{
  "hidden_size": 128,
  "positions": "rope",
  "tie_word_embeddings": "early",
  "init_std_o": 0.0312,
  "init_std_down": 0.0222,
  "max_grad_norm": 1.0,
  "schedule": "cos",
  "max_seq_len": 2048
}
Each number is 128 + 24 x the weight over its row's rms, rounded and kept within 0 to 255. Layers, rows and columns count from 0. Numbers have three digits each. The size before them is the row's rms in percent of the matrix's.

# v: layer 5 attention value, 256x128, rms 0.313, rows 172-223, columns 64-127
# o: layer 5 attention output (transposed), 256x128, rms 0.195, rows 172-223, columns 64-127
# q: layer 5 attention query, 256x128, rms 0.262, rows 192-239, columns 64-127
# k: layer 5 attention key, 256x128, rms 0.265, rows 192-239, columns 64-127
v172 102:118120162118090110128118094107107136125153111141135084160127139108125157133146125123112142126109107140120162137134152110103142128106098132114123199110117119139138134156133142101163094132140130
o172 110:162123109141130095062145211136122135126128152103162148150160124137133107150174163160129107141128181144157161129180163100118126126114088128130083140126131132107170142107129150145098117135169160
v173 089:143139114135140135100156092184106128159110102138143078112123107151094116086132121110152109162134128151168121186113159153129146165133145139076161087119160128136103116135082136099140108144128113
o173 094:114156110122142135100063089104190134119114113155182147157116099161119149124091154160084068143118126134119122123143130113127131160134163098138189142127130134150125129155159107112127128128136158
v174 111:125090124169133084114074119124134090131120150118152136144100129146106117131113097139158109141159153134120110123092120143148097131147134118125114154113102195182149167181182134113180098078124139
o174 111:123126183152126148098126121107123105123126091083133082138131141178148117118151146124120116132121104118122095072127157107130104134115142178147138140112132144139178141075106121136132090131106132
v175 098:089127122157137112143121086106135119165147089164098172175131144113188145164148170135136089121156107096128143132177119115172113107160089118122092156099111115129136153114138120131162145098138116
o175 096:177145155170132140148105130120131142109141138125183100146174123125139121130084150099092140131170111134147161126108073131140155120120122117149094141125128139130125133167210140145150104171142129
v176 103:137142158117116123131133111109103130118152148127107105126137136155118124132129122135135131157120115154111112135149133151108135104106141117117067196110136133126198153130136123107147081141123149
o176 099:121112128094134119138120135099113129100150137109153118111162115143176105114130121143167126056129106158151156130101120140140091133105178101110136163116170123095150140142105164130095127127144118
v177 091:133134146138087115128167135109111096133138055160138116102131150168094137117147122118141117146121100160105179076123126163181153115093147097132097149111154124132135097124113107109105121122141142
o177 095:133158134114102129130146145084087114082109146106163127130115156120129173151143163176137156120128126161070119163098072124065147166137141119142127140097133120108100145139141158139153120109104163
v178 080:091114146108144165118161160173160095123162117107153098150122082108111142085137087131116112183140175147129077113128119163139134149136104149165131131117150163132156151164124121108101133124115140
o178 089:110158116125137082153089150102189101104138090149110108106092140130101153113119112066104121165145114134162088078085115142114101147114139109147121140124121101139178120111118135117105137123141128
v179 090:119151102150140158095143096152094099118112129177159127106121117136097129096138086090144183134107139154115140160142115154107128174117130123122136111144129082187096115150104112124128116148140133
o179 098:106073143150133127119090090125118139122115114081147083122068148156173142122172126127127193098167147109148141134161128099087118145171141091128100153127107128164099115152105102139125157099123124
v180 096:110119135118118103140151143115115165128151130177133097142122136168116151166122082144111151127138133131158145125073102132099152141160141106099101164116132098158143133123128127076113104146142149
o180 105:118130115136086143150095147136111141136141130098172071128144094147114136129148118127107094122141152175081085147130144148137138140130126138096139155143142065103127153181121151097099094139150136
v181 088:172177132153075128128111139100093117077127141113110086118130150107141151123155122128126149120091137122118157116136123143147094096102142093099076174136117102116142110140124115125116100151104131
o181 092:144173109081192103162134138097170110137098136138113137104114095140149151144091114150157097126145092129122144149149100152095179165137109087157100076135119148111142105131128103121114107154104101
v182 101:167166135111146119073126097130082153116108114140141117153099143106123140087100105112140131111094148175154144105137104143137139176103140149144131113121138127193177142114101111078091139148169120
o182 100:126126156142098121160123136168142123128144127103149115135105110118122140136130123137146118162142159144133119151126161116107221110094173135130128136126154145156104069167144069099075165145138161
v183 094:139152143117118134147112177122075116093104126140116163100127137126163140131112147147092147107163150077142145085123087165095110128149096108092055143128167119099136149119131146155110126125125139
o183 097:134134120187128153136102151138101110129157134113150147088116102150145133109137161113135141176153138090115133096136154187170113121144128111077088124099137130146143133130131155163154153103145135
v184 103:133117139171156092126080125168123111125129089126116127094208143125126117104105184124128121121145125105135097114132153114112122122129117153121182113101129128090160151111128149166133151122140163
o184 105:159133124114103119102144124121114096126070112130145087131121074144139105139131090148124169104112122110155144052116099126076121133146099114134113106122047146165102125099115108123103116077101110
v185 094:099125143150088107107136156121098142129125099097151115146177132127099130094179094146130124142110091146116175098140116137121092139113133083141065167125085123110141115112126133123159069093123131
o185 095:129112164101077113171163123118120148118132153108109134096126092081078197171105095128157137131123141113117140122142098149133108053122142148149116146140119149164099140118137111110118175121126102
v186 102:133154134117115122092099116107101157127113138167108187121107150111165124154085152157099096103139121141131151099135127176142114103140153139060138143173102126157138102126124092166180106131113134
o186 083:097150122147130144114167146144125117143134133183183121128116143136161150135128167128088154134142148123156164112097109116115157126181114155099144114142135106124112120129150118099129118121138191
v187 105:112177143176120145124124092146088134082114140157106165130146131154144147131155137164117145120105127140114137097103093148112118115090126121147119153126115086127134118092114097160163146121156122
o187 103:103132126131042134152134121110112157099115172146131153172122170114161123131138151113122127103148140114179111137104165147098142088155138126124143151139145098080139076139116112126114117180117136
v188 095:135111144147133121125151137151116092130097140128150150109118113132123172142095173137133100120132108115126144167134117111125111145101145139105118119125125116154111093110131141152172098169159139
o188 096:102134138117121126104111134101155171134115097102163175131142080133116129089106189114080133128133123153106119142161147137123108098138134122118083116162129128136154134088135094157128143148125152
v189 103:118130126123101132103109115094155158160131150110168134164105110144117106178150128126116136110096134170152120188144105096141100099096149111156136163147162115062136140105136124141157114177153131
o189 100:119086153120173084114140108160115135156116114138119120122115149149134109149101151169151099101133093147155086142118153122096170100115093134165116128106114126121128170190118108113164143145136126
v190 112:155131078146113092122133154114091112114128141139112107130144121165161143113113126136110130118147113131120126113136150108097175107130124157165193074141107121126096106078133146125124139120088152
o190 114:115141119135171127123170141115097114125123121128138130150163081109107132122145149109153131118153131137117172114128177122104175141140125153157178133131146124130101155122145149108116131131168165
v191 108:144088121131148165157112115103147106130111144125103148122138133118109095144118124124126149128125142116177117138127183120141112122152077175119159097112125160132104143163143134154111149076095116
o191 110:127121123105096134122094103147128114113130128160090102127127134096129109124111114158151111171110143111159145106153128091139108140121135138147160107112165141164147152144140096178091163074116128
q192 111:120082126129151084152118096162135130114179135104110132108187123108123117164139091086124138156126153138103102142103159150132147119115181127139105150070132127104128067164201108144117108097120121
k192 107:155159151131147139102090109151162099116106132099126087132121130161100105154132172120122161170136144113137124113149118093136089131179151168160132100145080159136113105136118109102117157109144125
q193 096:145118147125089120174126121139124123068135120155124128100100112134124133120132116155149135153106150173149193086126122120152115157137129088096145105126119149102127111134160110086138111094097100
k193 093:120116132130133146156136147135134133127143155125113136102170136138155124090152114104150070083122158140148150136128133154106122150173106131128126156098084078146133169132168166104121141149121160
q194 086:102127124134138135082100117064158115140090099146096166100130130134081114108124082099116077135156114104150114112149121157108160126134085140165115113104146117159130128133127116137133106148110134
k194 075:099109087113104102104108124127116123128099193100162134151133114135154093147133172107116135115114104126137120113093171125115144118142158129141103107122155150172125086143105146134152130161113096
q195 089:137147126137093144134152088126124144121136143130144084137116135091156153144113130091132121158144130092106155118127106132124118200103122151089153123133156143156107142097098150146156106123132122
k195 083:149135075113083113130174101102111150105140112139154103121153137155119140156101151067102134102107105116116076121157095136120137157132111158151141161158141116151081153127134092156106122173118130
q196 089:112093113100145135170074123093149126106096115122112150124105137138113117106148148147143125124143102180147175108118140129134105095110144117129158134169105117094167149133125080092186110115135121
k196 089:144121112133114136164128127117117110153120142156118128151079085143161125128101121110156120146131102147130166121121105135110137121150084081143132103138126091116158095137215087158131098110107125
q197 096:158170106105154138119184106071143142114115140099177087162144126139107106145108079140109108139116143100096102149126146151122092168096168145099114103125125169145166151114122134102175152096091144
k197 113:184111131108191115134128139110110119141139138139130148124126119137159141164191126106078106129137138169105100125157084138090151116066124073086127113170149126133118161101119129106135127125116140
q198 084:157165205127153145149115125093126124119117113175126131108105109122131122110103146138123110075106108148142162117130140140113149119127157160099136112147131102105116124159095122125131126138192120
k198 100:094167121121139135093148140144141121149091113113138123175141174125108149125119119087101151113147107157166145137157130150156136109155076144103114137120124131140105161121100133083162130134119127
q199 102:113153116119109110135116087116124141163092136123152121083111131114101087116102143124126136138104151127166116175155148118132145072073106130118098104118155099184142132138111189170119113150142128
k199 104:070105098139126146082100125102135165159169081139152128108172138121107154169093115089145098137088096102117161138118159122134096140089139151177146158133128149106111110124158119165122128138148101
q200 096:168168149084143136148126157173159126148092140137210118083122146150124106089095171096133090124101141111158163135146115143108108142128164126129151149104118122131128159098138104080151092111160136
k200 093:168080092133137124125110097126140124102110138136113165098149094129139135166130109121121140150117135133079120141132075142126111125112144122160131180151057178116124141086148137112111137107160148
q201 093:132135104131088125175168145103127105112144121114158153134153086130118107105103135151086123154145119080104108129119085115116154109122135114130151135123104109144159084092116111129166136150133144
k201 095:163135166148113146134137157089126097126116161156144157108068173165126141103166163140136111131167133123149148072068139117126109131152104099123092120131108089098138156133148173137110114103147136
q202 085:113135136150155125091121083114146161118117144150133119148100154133112148130142132154140136144130122151144105141170117109094098164153125130138114163108142108096132139131096160123128117151148121
k202 089:117146155113133113091166107136167122114189130112167100127146102147131164136124150099123116115121102121145139169138124134155201117133148128133134118151133158166116121098119097139138172157116102
q203 087:106143108126163110137138159176133131132132131082100110155113130157153184155114192107170110133113125124112125137133114129118118142135092105113135114128148114127120145169172103149139129124117159
k203 084:104119133150159153149069114123132137151137126147085145158123150114115145103139160160158140128155130139109122097106084131146118106146188133111099117099109130076102137091149173129151163104149114
q204 088:139157149097138115127152153142128124111114142098094132131143098115151150134125089130133121142157136174110119113079134129156109186121179100092144109133121141123117143077105150099122150118149084
k204 089:171150142117125069143149169106114122150143109123148163111124129157147116139147151130104153129131157119085122132148095122142126173124112103104156116170124148087104086142134085081119099099134159
q205 079:096132090119123134097107091164165167150194131151102157124093149105150135164120154099152088116106086098106113133129122134127118130141108121133180118118132126114132122169127074198109129141121136
k205 076:140180151106167151124128108099144088117110115150112124157153115120141083137140108110145137078096105159117113109114169120117176100141104140110161113100113126160169129140123083133169154119118107
q206 091:180131113121130148083132141137178124174147118118130169126145112134085146127127116086151073110102086138146109126144163136176107160159164132142121138117106118097093115140143080100165124123101142
k206 103:064124138115113137151173135133124165106135101107157156136175107179140169175123161107141112068116125145096111125128094162138148108118160117113123131152131138169128156161120112175117146096079075
q207 106:121153160101122136157094118136141143145152103119117113129117157133105163130112128117117128130114121111108140117103134148106139142113147147156153107108154146143163115136120088124106149108102093
k207 097:111147139083133110072156110115125148140134127109123111162117148173175107102134090093103161075119133108156153113079100130117134131114104129144118137138125146146126102081142143123117120131133120
q208 122:118163136125069132102117141125146096145134156125123145115096123117153121142134156148119116094077137175146144147103135142125117089096172114152175153128139110155156104184128115111134130107114139
k208 096:104127132092123144132124124111130149123159123100096158152147155143176124118115113161114151147134128137094139143128119176115121130157161147140127133105151151129101121109119136133107121125090170
q209 102:136154158121085174056136133104153145124104158153109134122091114145107124121101156143131136140087121103080149113174141101134104112170214100138124113121117149123144126164155114159126172134144113
k209 101:135173111122118103149134129141128120101134124088170113167158134106154137106086088125134109110148123068178117162149122147132142106144095108133159154124128119127157130097137147123132141131132130
q210 131:135118115152148132077149137125098101147123185109148135145151138092132168128128093153096105119157140113103103119164147118110154192074167145150132149124116138103135123144105099106104113111143147
k210 107:118193118127102164133105140128134144135135114125116106078119157108114153115118091097135113112135086174128126113133136076134148093140059142128154132128180130117112135158091110146128130141129164
q211 100:152127113161165120118113152131133112119111073126132164150168141127139130137138117151163126142169123141105166128102111082127158139154145129131157117129115158106101121110121128079108137152127139
k211 087:157102137159154088148117144145105166144120070161166100132123110075122115129151132133126156116147104133130132082126113146135100133175129153066055134140120133115116139165137147127110111139158134
q212 101:098158120117158141126171166143099110120165122140113135120088128147109084098170095125127136125140168196162106158143100110153112156120150132107140099098157102151154092129107152091131108153087102
k212 096:120086154147174073111156111127138163126175075146073142153165108135138141172183141147141109159140152110109126118117108131088160150155112105130111108142122152121141119101119137103165125102136118
q213 113:144152128091131094115169116109101133094163154151128144136122121111139129132169096154147072152128183152147113163133136106136157103122157111129152092118118128126176101119131129104111176124099149
k213 109:169112154110155103174152082144117161142107138116115119129123144126125122151133104110149132079148103129103091114119168169128168124126120125082134145139101099130110101126118149145165101155138128
q214 123:104141168131175142099143114104143141120115086106133146163165158115131112184103099174103151134127083154129098159120172153175065132122106124150089130132135148142133126124099144133154111152106140
k214 116:087100099171144141108138146155126134162146139127143081117148146154124144160176149111102157113127133121139117128147143104173117102168078104109033141117129106134124170138099153130089121166149131
q215 105:155139133068136114163085114138118158128126140115145126132138149141130129087134170191169087115133111144110172124093141115096125119106154119154166101086134125077101158153163135091114156110130141
k215 094:152121099165111159149089124149118111147108102107137082135125118124133145128126165119133135163171106130137142128140113171140089118131179131110164150115114135088131100068137130143164126121154136
q216 111:129136135114156148103157140165119138115154158135148141145150108163160150150160143148136133099122115197148140126103115153108091163129153108113189134093110106102178093120128127098118149119115121
k216 105:136141109122111124138122196141113125133116104124140142123135132114145117128194120096147141081100192168179130136090105165100137165121093151128134132100126130117132140141145108141157118160146137
q217 110:107153115156153100154126113106125116105141138118125118063110098121146160146099120175149130143130108108106087155081117111094147117163122122114106101128099101142132172101112130178120153138144119
k217 103:126131144086111123115151129101133112146156134115158116105125157097123081131139082098128157162093110110145126124129170155094116157071152114131146128077159112135123145118142192121153123097104105
q218 105:132089140135153146085147119159117150124121142113153143155179138080127111127126152135160100125075108139126075156122172137170107081138106131146121111132132129129141131135069144119112169097158147
k218 101:102145137151161144063109136089144162143139153091110105087133179169149136165147075089165157171117110105107090156172134106112115117153124143097152134122120134137140138127112128139166164134131144
q219 099:102123118116111125134129177128139119115156176140167128156137125106116112162111152138120115117090114099124114120156132147115130128129112129083157146142169124084098143130102146119129148112158117
k219 108:145126131167137129121140166127137146166136127137152126158139158130135183148127125141115139118111107158091122154151129118151138119171151109145089130119138110133120140106135126161115088126167160
q220 098:099116117120088151155119111139107125146114140088097084150134146078107152107108176105138104136119164099106139134106164159111145119074153189163151138137152108129143154165177103158177118128117120
k220 108:125122120118169181101110121117150153137137145067112118156070114134133117137089143098165128096146100139102111118149170149162137129132158156132132128099124118144130123122118105176148135135140143
q221 096:167096134108151115120165144108116142110154143156143065158106141102123137091123125108131138117115117125132147111148164142087141151090101121092123118171125126132155104134133133138150103129121092
k221 100:101112123122116147138153111079105123121091148124117132182107123136160138119160106154143120105139153190124181142164094113115116172134131097150107097087130122105083147146109140145112106134119090
q222 114:144093171102113122111163111159113114117111168076123119126157148156148116163128082121138150123167108096082102090140172140125145090121145112142130152143152129162122146128139098083141133096102113
k222 107:080141113074116085129137151173092129125120128127148116140129168126131113172113135088140174117149106140138128090136131148157138134067104157144146121149081142136109104137131166107182117139135123
q223 105:163124155144136168118124128142141142168095116141128127124134125069117167111129133120117119105115124117220141150143167141153148118169110155150100110137134110103113130151107140124148149138152089
k223 107:125083136146106136117126100104130141128146146119119109124148102139163144165117114110148149139124122072143131115107120144143144142114104130117119152158105178185083100159095133136116132128098125
v192 096:109134148092139113091103141162131124136105082107125095160118171107151107140125094142130144091165132137146124157169110108143154114072141117095114117086137120121162132165121142129133093140139161
o192 109:102104116099166124156092175128126115175150160096045153125149117177092163156122159111168081151132109150145133133136140115087146116133113130157154136144109163149120120130124076090107121143144105
v193 103:120125138146106172106139124135119130167085124100120112122158162150116086127144101098126116112111120158157129118101096180163144118143101141101143132131071135159142161089121135124126109128119101
o193 103:113138113147112135143186145096107125132161134130138110127104143112122167110153141107099141158144127114105129089131122104161130179127101122147150109158153122113077174113129098138108067094148122
v194 098:118137120129131150166159122110149116137150140184181149133139108141121131137176117093093099111182108094121104113124109106157129118091118129146095116149129140090092131126122110112115116152128139
o194 106:128091122093118111103098188151098139121136148095122105174124121132172170146093156145092177146108142156076116160080125132127093147138110138068096097115137138104120139097156147143127147112141104
v195 103:156091104128167179119093144144125137127133153116101147134115120137145171151081110131121108169113113122104123175118142146164111141102175065107161120136092075081163127103116123126145126095139131
o195 109:102181117106162074118141152134176153167125124119140120191110112117117108142147127148178104081141112117104101115096148075152073114092122136116126134112118162105119159106094118164086131175099141
v196 091:112127104108140104094090119100116133154106119125142148091137147160110116106133138141098099131125122168132121139144126122097128151082164122133166149104140162132133161117103131157145136139111135
o196 094:086128148132105120159101129115141096088187107119128118107132127129125135145106139059144124130129105082132129134145155115154165146153123086119101145115118104179100106130104101124119172106123116
v197 113:146126091137116128145165149135123126165108119114134134108149134125125076133072102099162139152118099171165146155101124093147139154125150141139102203166106148165128136100143119165159138137120095
o197 110:106127128110127135140099138113110133086113121175105155132091132091126143146148143141104096139174148124079139095134077090131121173113107121138118109113162123143091120125108136070086115126083160
v198 091:153158121121131153136092180138129131170133087126121101114116105092120139087141136135164098169195133091164122097151104137107089135139141129142111156094123099162108148091155138124156105106125109
o198 096:087137115142120121128142108136116147094158143160127113110151112116140105167161127150154139123152119115106085151100148072153101150080127098160124115093151099123111125146137125129133181098138127
v199 092:134116114147138152149132146137133157133113116134126133137092123132183159161090131105129146163111158095099133189137133103129129156130106107094112132160148134146127121085126109137093122125154103
o199 096:110153165105141109106138114151127094108148103123103113104141154138088128090177160133102102147098100119166134099133131118096141157100126158134186107102114126092147099138134094126155120139107113
v200 101:142102141109175150122141147110160165129150084136145096128119120120129154150116135092130135124128104156160180161147141096110128104123127094123077101138153172131153146136115087140099119121158128
o200 108:146180099136108161124100149129116104114110185110106102148128110133157141164127114108128107135144129145109063106102091155127120104130100156143116121162111156077133083114140122125128080137104134
v201 105:097150171138116151126147146094142097160135150116111121119084157103101136121137123130128195195143113120177135159161163134142117133158114144138092134104112130148117139108153187150136169130138155
o201 102:134144148119139147136109121124151130120096121168115131126121147133110124068135095091068109182119114130087118136126116126112123139131196174175114106090111160123155110102115143115167111101111119
v202 112:113129120110145121155165198153182139133088157121129164129136116141135108136100138152144138119150121125114161159097156172149126080135153103110153157124127148173103134103122133109141140172149137
o202 112:099155135114119167118104077111115092137179146150142122108114189108165135153155155090166138108114118107112111125134107106103143144179092147143139078093130123113168112158162114115144084115096151
v203 115:124175130153097148164108098097091126139124114162105068124116111092150132126126114138131143155133140087151147133117119084112132121150147191123129078119133142145115109098115147182148102117101167
o203 114:151087114095104122102137148164155140116110125074120115121157147156100138107071125142116100129125139121140110102121124091124146190113132119112127177159111128149150126133109103092127162128170129
v204 090:084166122100135115119129104093169129101127154130157130129131145113150091145150131138113090145142124137162134095124133142178136057090130162126145172122121127129101159131134090105093107138098148
o204 097:127134175110120113141105161180137164125124106131090096166095173158115136095095096131173111106106151128141079135121093124111111127131150144108139114139108169107109108116157116120140145167121138
v205 099:130105131157150096172166113177101134123120167094130109141107145130098141132123129092109125136116143131118149106104145131184091111119120100125159114147084132128121135137138117083156152096101109
o205 101:111136120117109185101135115081132105136089116152145136091122142143120139134120130152115151106134149104155095120160082145171132131125076161123117133096184105171121118134103126148100104132114148
v206 101:181117124150134134164109148116121101144171115103155170147103132097137154125142134106112142163130185120082153119099098137138105097148119137138093104114155112142117103135127114127132107158128130
o206 098:125119134113140118132114142149107135126140134121104135115161100149124141126076126149124117103114118208128135117131158102127133148128149156115123135090164139109124098138156158118143176110127129
v207 099:111135164135115157096103189125147115157130167170094111120096149116114152148113110144124125131115098163143155156133091105088116106120148137117104117110182149173149139132134099114140135165111145
o207 096:110142158125111127132150100127139122128117136122079118142166152101133132161126131129108143073110121183147118136135141102092148120114063106130168110158142153107161152110121092132146114093114117
v208 091:140131133220176130120134112153126122136158146124128117119121122147089098157124135078149127140131092097152120123084112151136112177143097104085092107145120114112137097129152114122143138153159101
o208 108:114155120058100191142176129134168141163139138161091116161130128125119114107106123173128159104138145125140103121132160127120111102134171152115103166111105144150125126100140126106149109175148134
v209 095:177125111149061113114146136134084099118114137141115077140113115128141139064101122115135153136139123095114163142123117127120139111146150154115158119121104119123187120134189134116129134112131142
o209 091:126143162118113169081119140144136137143116112139166166122154117116111080085159091151139160124134119169134100160136181140131130149150098184110097137126149102124103124106126139108133135125154119
v210 099:174092110107116132117149155115141108187114140167118134107104149131111086131110106131136130142155111161153164116154157156108148098101092150150094125140142130175131128111127123161120141098090119
o210 102:141142172160123118131088140117120133093146113149091129106145114146170117142114138137151119136091154159182064134080126101162103141142166168143146155067116135058117129118133108106128127143128131
v211 104:109121128132136145104097125138157181143184110100137146127081147137187122133123143113119110144123174126122135135095100123147103122108125144118144115090100144079149134113093145117113156130103155
o211 092:122088117129096154151121117096129122106113127167131107161122085108149174166100117105136198126166111105118151117175145151106115158132128128124114109164161132109126124157153122127110137134106130
v212 091:133141113113115084130084147132142157117132131099086135128124107139124117104181098149154103130151145112150100130145189124116131170107121107115149075124156113122099093129183131147132145135127147
o212 096:107148110137118117119134132182145128130121124149137159142161091112126151140116127129124126097077101079142100112120105136125154102153131102145131114122099106120151158146082145096124127094138116
v213 107:114122148123106118196155183130140162150135084143069157157102130124158145115133118135109148130119149117139143159144141154133129107148162154152092132125125148174149135119143128158116148127170101
o213 094:108112088097146123091088067155133112129139134102140083135064135122120113117049104120153112112090110124116098099143133116115119160116072150118136096093116155136117112126083123097112152133115164
v214 110:122120135158140125098166074125102100130129158135175164106162127132123111115153154124168178111134096138134095128120138127093147091124091106103129190135108121140153130104129123112156111127103093
o214 107:115114116136125102159056127094145121120131131131144166122183129127106112170144120088139093163143205122106104091104122110130110129102128129103121117179146116148125143090151134146146135122095115
v215 098:141112122135136113131130099131122088115135167134158131139118125130156103119170083143093102110116108154110155125098106191142151123098110152132108093111099113147116167115098130147135136151105095
o215 094:131135128178139079124122165133119142134132139143120155135136144096123128190160145118135175111153165138123148085156178080121122108133121158175120160102147154138108148113149107148130157168123144
v216 098:176138125139121126114163113122118113157120149146127138086110149140092119115153117099147145132138133138101166091125191144139106103112132132154134109135065124097101129115135131121149184124137129
o216 103:164178134102114136103125111136079151109109113136137165152130173123104107127144186160122141123143099090139118130144148097168107173147153168154097122107113132161083115147108137136099113180148124
v217 097:101115159140148135123177165148146122173146113091081128077152150134140114158116123098074180102124187130120128150093141159111127105107055172110130120161123158123118134096129144123114133131119099
o217 095:145135082136094145119104139111161087083138170152150145143136131113133148106137117121124083123099144116132183144183085144147131100151133172127146126139162122154138153099105136129145143113104125
v218 117:106142170113107146104084157150128132105112095138123099168123115153077153102142151143142140130180108111129151209119133097107174109121175175102144141119167147130145153141128175162150127117143146
o218 114:121122135111109119113172155124112144172123123096102101162149151129132135098136153136093142124108104109184116137158152138116125083093130134130078135111101152150086157108093082140137197147147120
v219 101:130164105093103134127098107113104127112148118135137081142143113131122173110131122140091114158110138144102121158094108123157138186117143164167117153151157112085094096104098152156166108133140179
o219 105:137137124159140118180122146145121110150135139098147177106149163134138086099185134135158134124133105140226154131095083121094121116148136107139190093087143119136135163160128110111101133124125126
v220 097:152141135110137135136114126171120123110095153162109154093154131130137135120154092134108118122141131115140096121095129132146108098133104110109157123189123158123140171084115150128102109131128159
o220 108:155138130153135132071117135093122132113102119134123103150146136103113160148122106105088181150162143070113128153136118137103163145135142148104112127133112110160114135114166110121147103098087106
v221 095:131141089145155186124146137077102131148126104129108089120153163170157098148143100120103118130157123112136148115142137116112143121153108173144119168099146140116118156120126165136145110143126124
o221 089:119105161148109077143119124157128113084159131122117154092128093085121154101173169115141113163104144134171074160138092158134118187135141100093109106102097121119139128134138134103135130102186167
v222 088:133111142159091127136107155148112163130112146106129109090133163114121148106132107124169113135134107136115146152097145105186125141154122155166114116132094116095131156140130144107118177140118141
o222 090:100132145080160125145141140117156156114148143133142134116149103144095069121152157154119158133147117098129080080113125177086131130125101138137139121131153150127140131137114139146191102126128116
v223 106:153144107151133136092112091106085103174094106140164161188131154138107126125128139141136122116128129115135102116136097113102133159121074121182164137107111117112123148134130150091114151167082108
o223 103:104159159138139103092131141142164141121145188116115104072176116128134179153135139162087132153109141147109154141109100115148103119124136146100077136133137137109124165138115114108118151083153129
q224 119:106112123137152122091060140108119144131126175133130147141144115113106123147137126112143123142126141157143086122142104140082087133147133147085143111109123096142107090157153154131120139105120130
k224 132:134137108101154113121193146117130182153132129136142126120112107111157162116121110152116069133130124120101168123092135111089112154117128146158124123122131116111146105115136121116046150109116129
q225 089:093164132130112153100122121154167110127103095134138138113094126110135115111156141128103142122106148094159177104149152132137127113140087073088144131105133108141162129118143126145107101116122112
k225 100:158128095153143172080147167097104131161126150172123098152119117117111113134130114141140113123133157151142095070111099143122081136113107119159143118142154149163104123117156137098133155143141122
q226 076:137140177103126151147128137102136084163098090099108079125100146104118118136127125140138174155150127143132108135199102120108129167159120106097098118145118095109099100101100174096088135092182142
k226 072:140126126127132138116073152124135172172142143183091114106130170129116129143149127129115134122086139150141126163156091107119155145145095090116098203111126124140133161104122113114114166137130114
q227 080:088134135095110085153130122154110172118192150144144143089132158154134104119124168114084110126179106097154118132117127114125170115084126113142145154117100141091081093154128136136131127132132144
k227 070:100127121114089110154199158112133100115161142125119148132108107102120162143113097082118094136121079133165065124112116129133124121127133134125123092151162114103141126124158083147139123161128146
q228 066:086154137153129102106114074097107127142123109149151106107122152127142146121102123148110119119145160128139100182118107137129146133102092122168074150103081124160118133127101055138125104128114118
k228 069:129117122111112130125130111168164159137169136070163097116127125166173124113155174077131112101107107137131076095107138157134127103100100118148133129140150143115158141160105151157082146150117127
q229 071:099120142146137135134119136117103154136145145076083085144142154173140133172122123111130132117133156147082173090118099120127091107124124123140120127154142144133105120166138125127139128171150149
k229 064:133103139119143114123142087114127120131111136159105111129108113162106123104115158155154120102139102106143122090112121124152121126102072099121137149100129103136115163160133108147145119100134148
q230 095:107102153121111161158155116140140086115094139105142132101116148078117107147116136133113142095131114107137141125110162100113140148133177123164118144161155156159122121145106158149134161114158140
k230 085:149179149134112131115113175112090148128159140144109122133122114160092138139099146169112136099126137125108118174131182156109141125149133134192121102132112169153118115127090161118119141141143128
q231 094:137159164146153137180113180085136163112110186127130105079163169133151138156149102155107147165143123108138141093110133115158166133157121147159121143147117133145097166123114093105142168120124121
k231 094:097135153117127152135106120110107113148162148174101101084077156124104095123145131159117134171126108171136139110131126170160107148139117119131139092134099169104089174127112080163128097155157130
q232 119:124169207118118117084124138134177104141099153127145153149128121078159133103117135130094151170103165138133126133155133164148143149082079116150135120117131121111101162086119125113151105130109123
k232 132:135134144101169141151116118132179103154133119145126117139166122132125128116142133104106170109131125145130116094144105168174135102134091114107111142127127127109127108149052151100149158109174153
q233 075:124093130095081108114137138107140152155177126140115125112098113109132109130171162108100190126116117162150158157094151137108078117143105140098136155154161153157110144154163068175145107139132141
k233 101:139130166154137155143161112130136131109115159117150163182126138126141105170095137178163122070126132126121116123096113123143111164094178118137127117100137092101127100116133142134082160090130153
q234 087:148112090131100082143145083131136109134116137137133099096094144114111111126106104140131156110090157136150132098103156109111167173121113081113147184143124122121151076053138094103116146146160109
k234 085:118126140191154102133085099128114102119131144103162140132148159100118113112151094169120105134134099109168155135122144176150128124140138145140139122104156127077136041168119136110150166119166142
q235 076:090156146155129160125133138125101125174113119142118137138091123122113142150106148106136098119122146163114117106111112102099092117144113106122135133117085158101169113096112126131104131102160076
k235 071:174124137142106145107124075170120123135088103127072122091141111161142114144121133158125132138148159173142151113146180109153112085131101088116116140109136133129122101135116112148141122116124105
q236 076:105164153124126160102159154126097121155158128140166143136115115111100147124164090102110151166130107132076152134093114162141117160156089174125126136101142116090113141120060115171112122118109089
k236 061:127107137143091116151143133129100145106124122116092142130153100151200085120136110113126148151151129142112097084159145116171098068117133158154119122136093118160157111118132128130120066110123123
q237 080:172106156135125094154128133110085112105124134114168118146143117100172125116103153173153108147131130157146138116099150143131138151132110120104087107156065117122130146139153125152165165161124139
k237 075:114121130116171117117128130097157112116121156076136147155140133114140098126100108132103102192150121134081164098111088107132142138093162142153152146144130137101106130095124179172141159110114132
q238 090:144125152150123127137142113167119171121129088114140154128137130146117122112103120120147104152113115137151119182137124102124157065115174103148083142086171156132101119139134123084195161179116107
k238 099:175146161104134128114123142130093147132146097129086131114152149119088166123133172135129165108153187134114109134098133162121112099109161121152117099119113179122169126100113154144108106155142081
q239 103:129192110103146085111091131117146121135150162161159119142128069118122103122139118184115166111136158107132140129067120135131090130134111103112107092132139127132150133112105136110140134096143121
k239 095:109171137118143127148108162108127149125081136149103094100109126127112172132139100159149123104126130153096151137137126149166114128127109083114090139144127076078106137140141151126169126125147098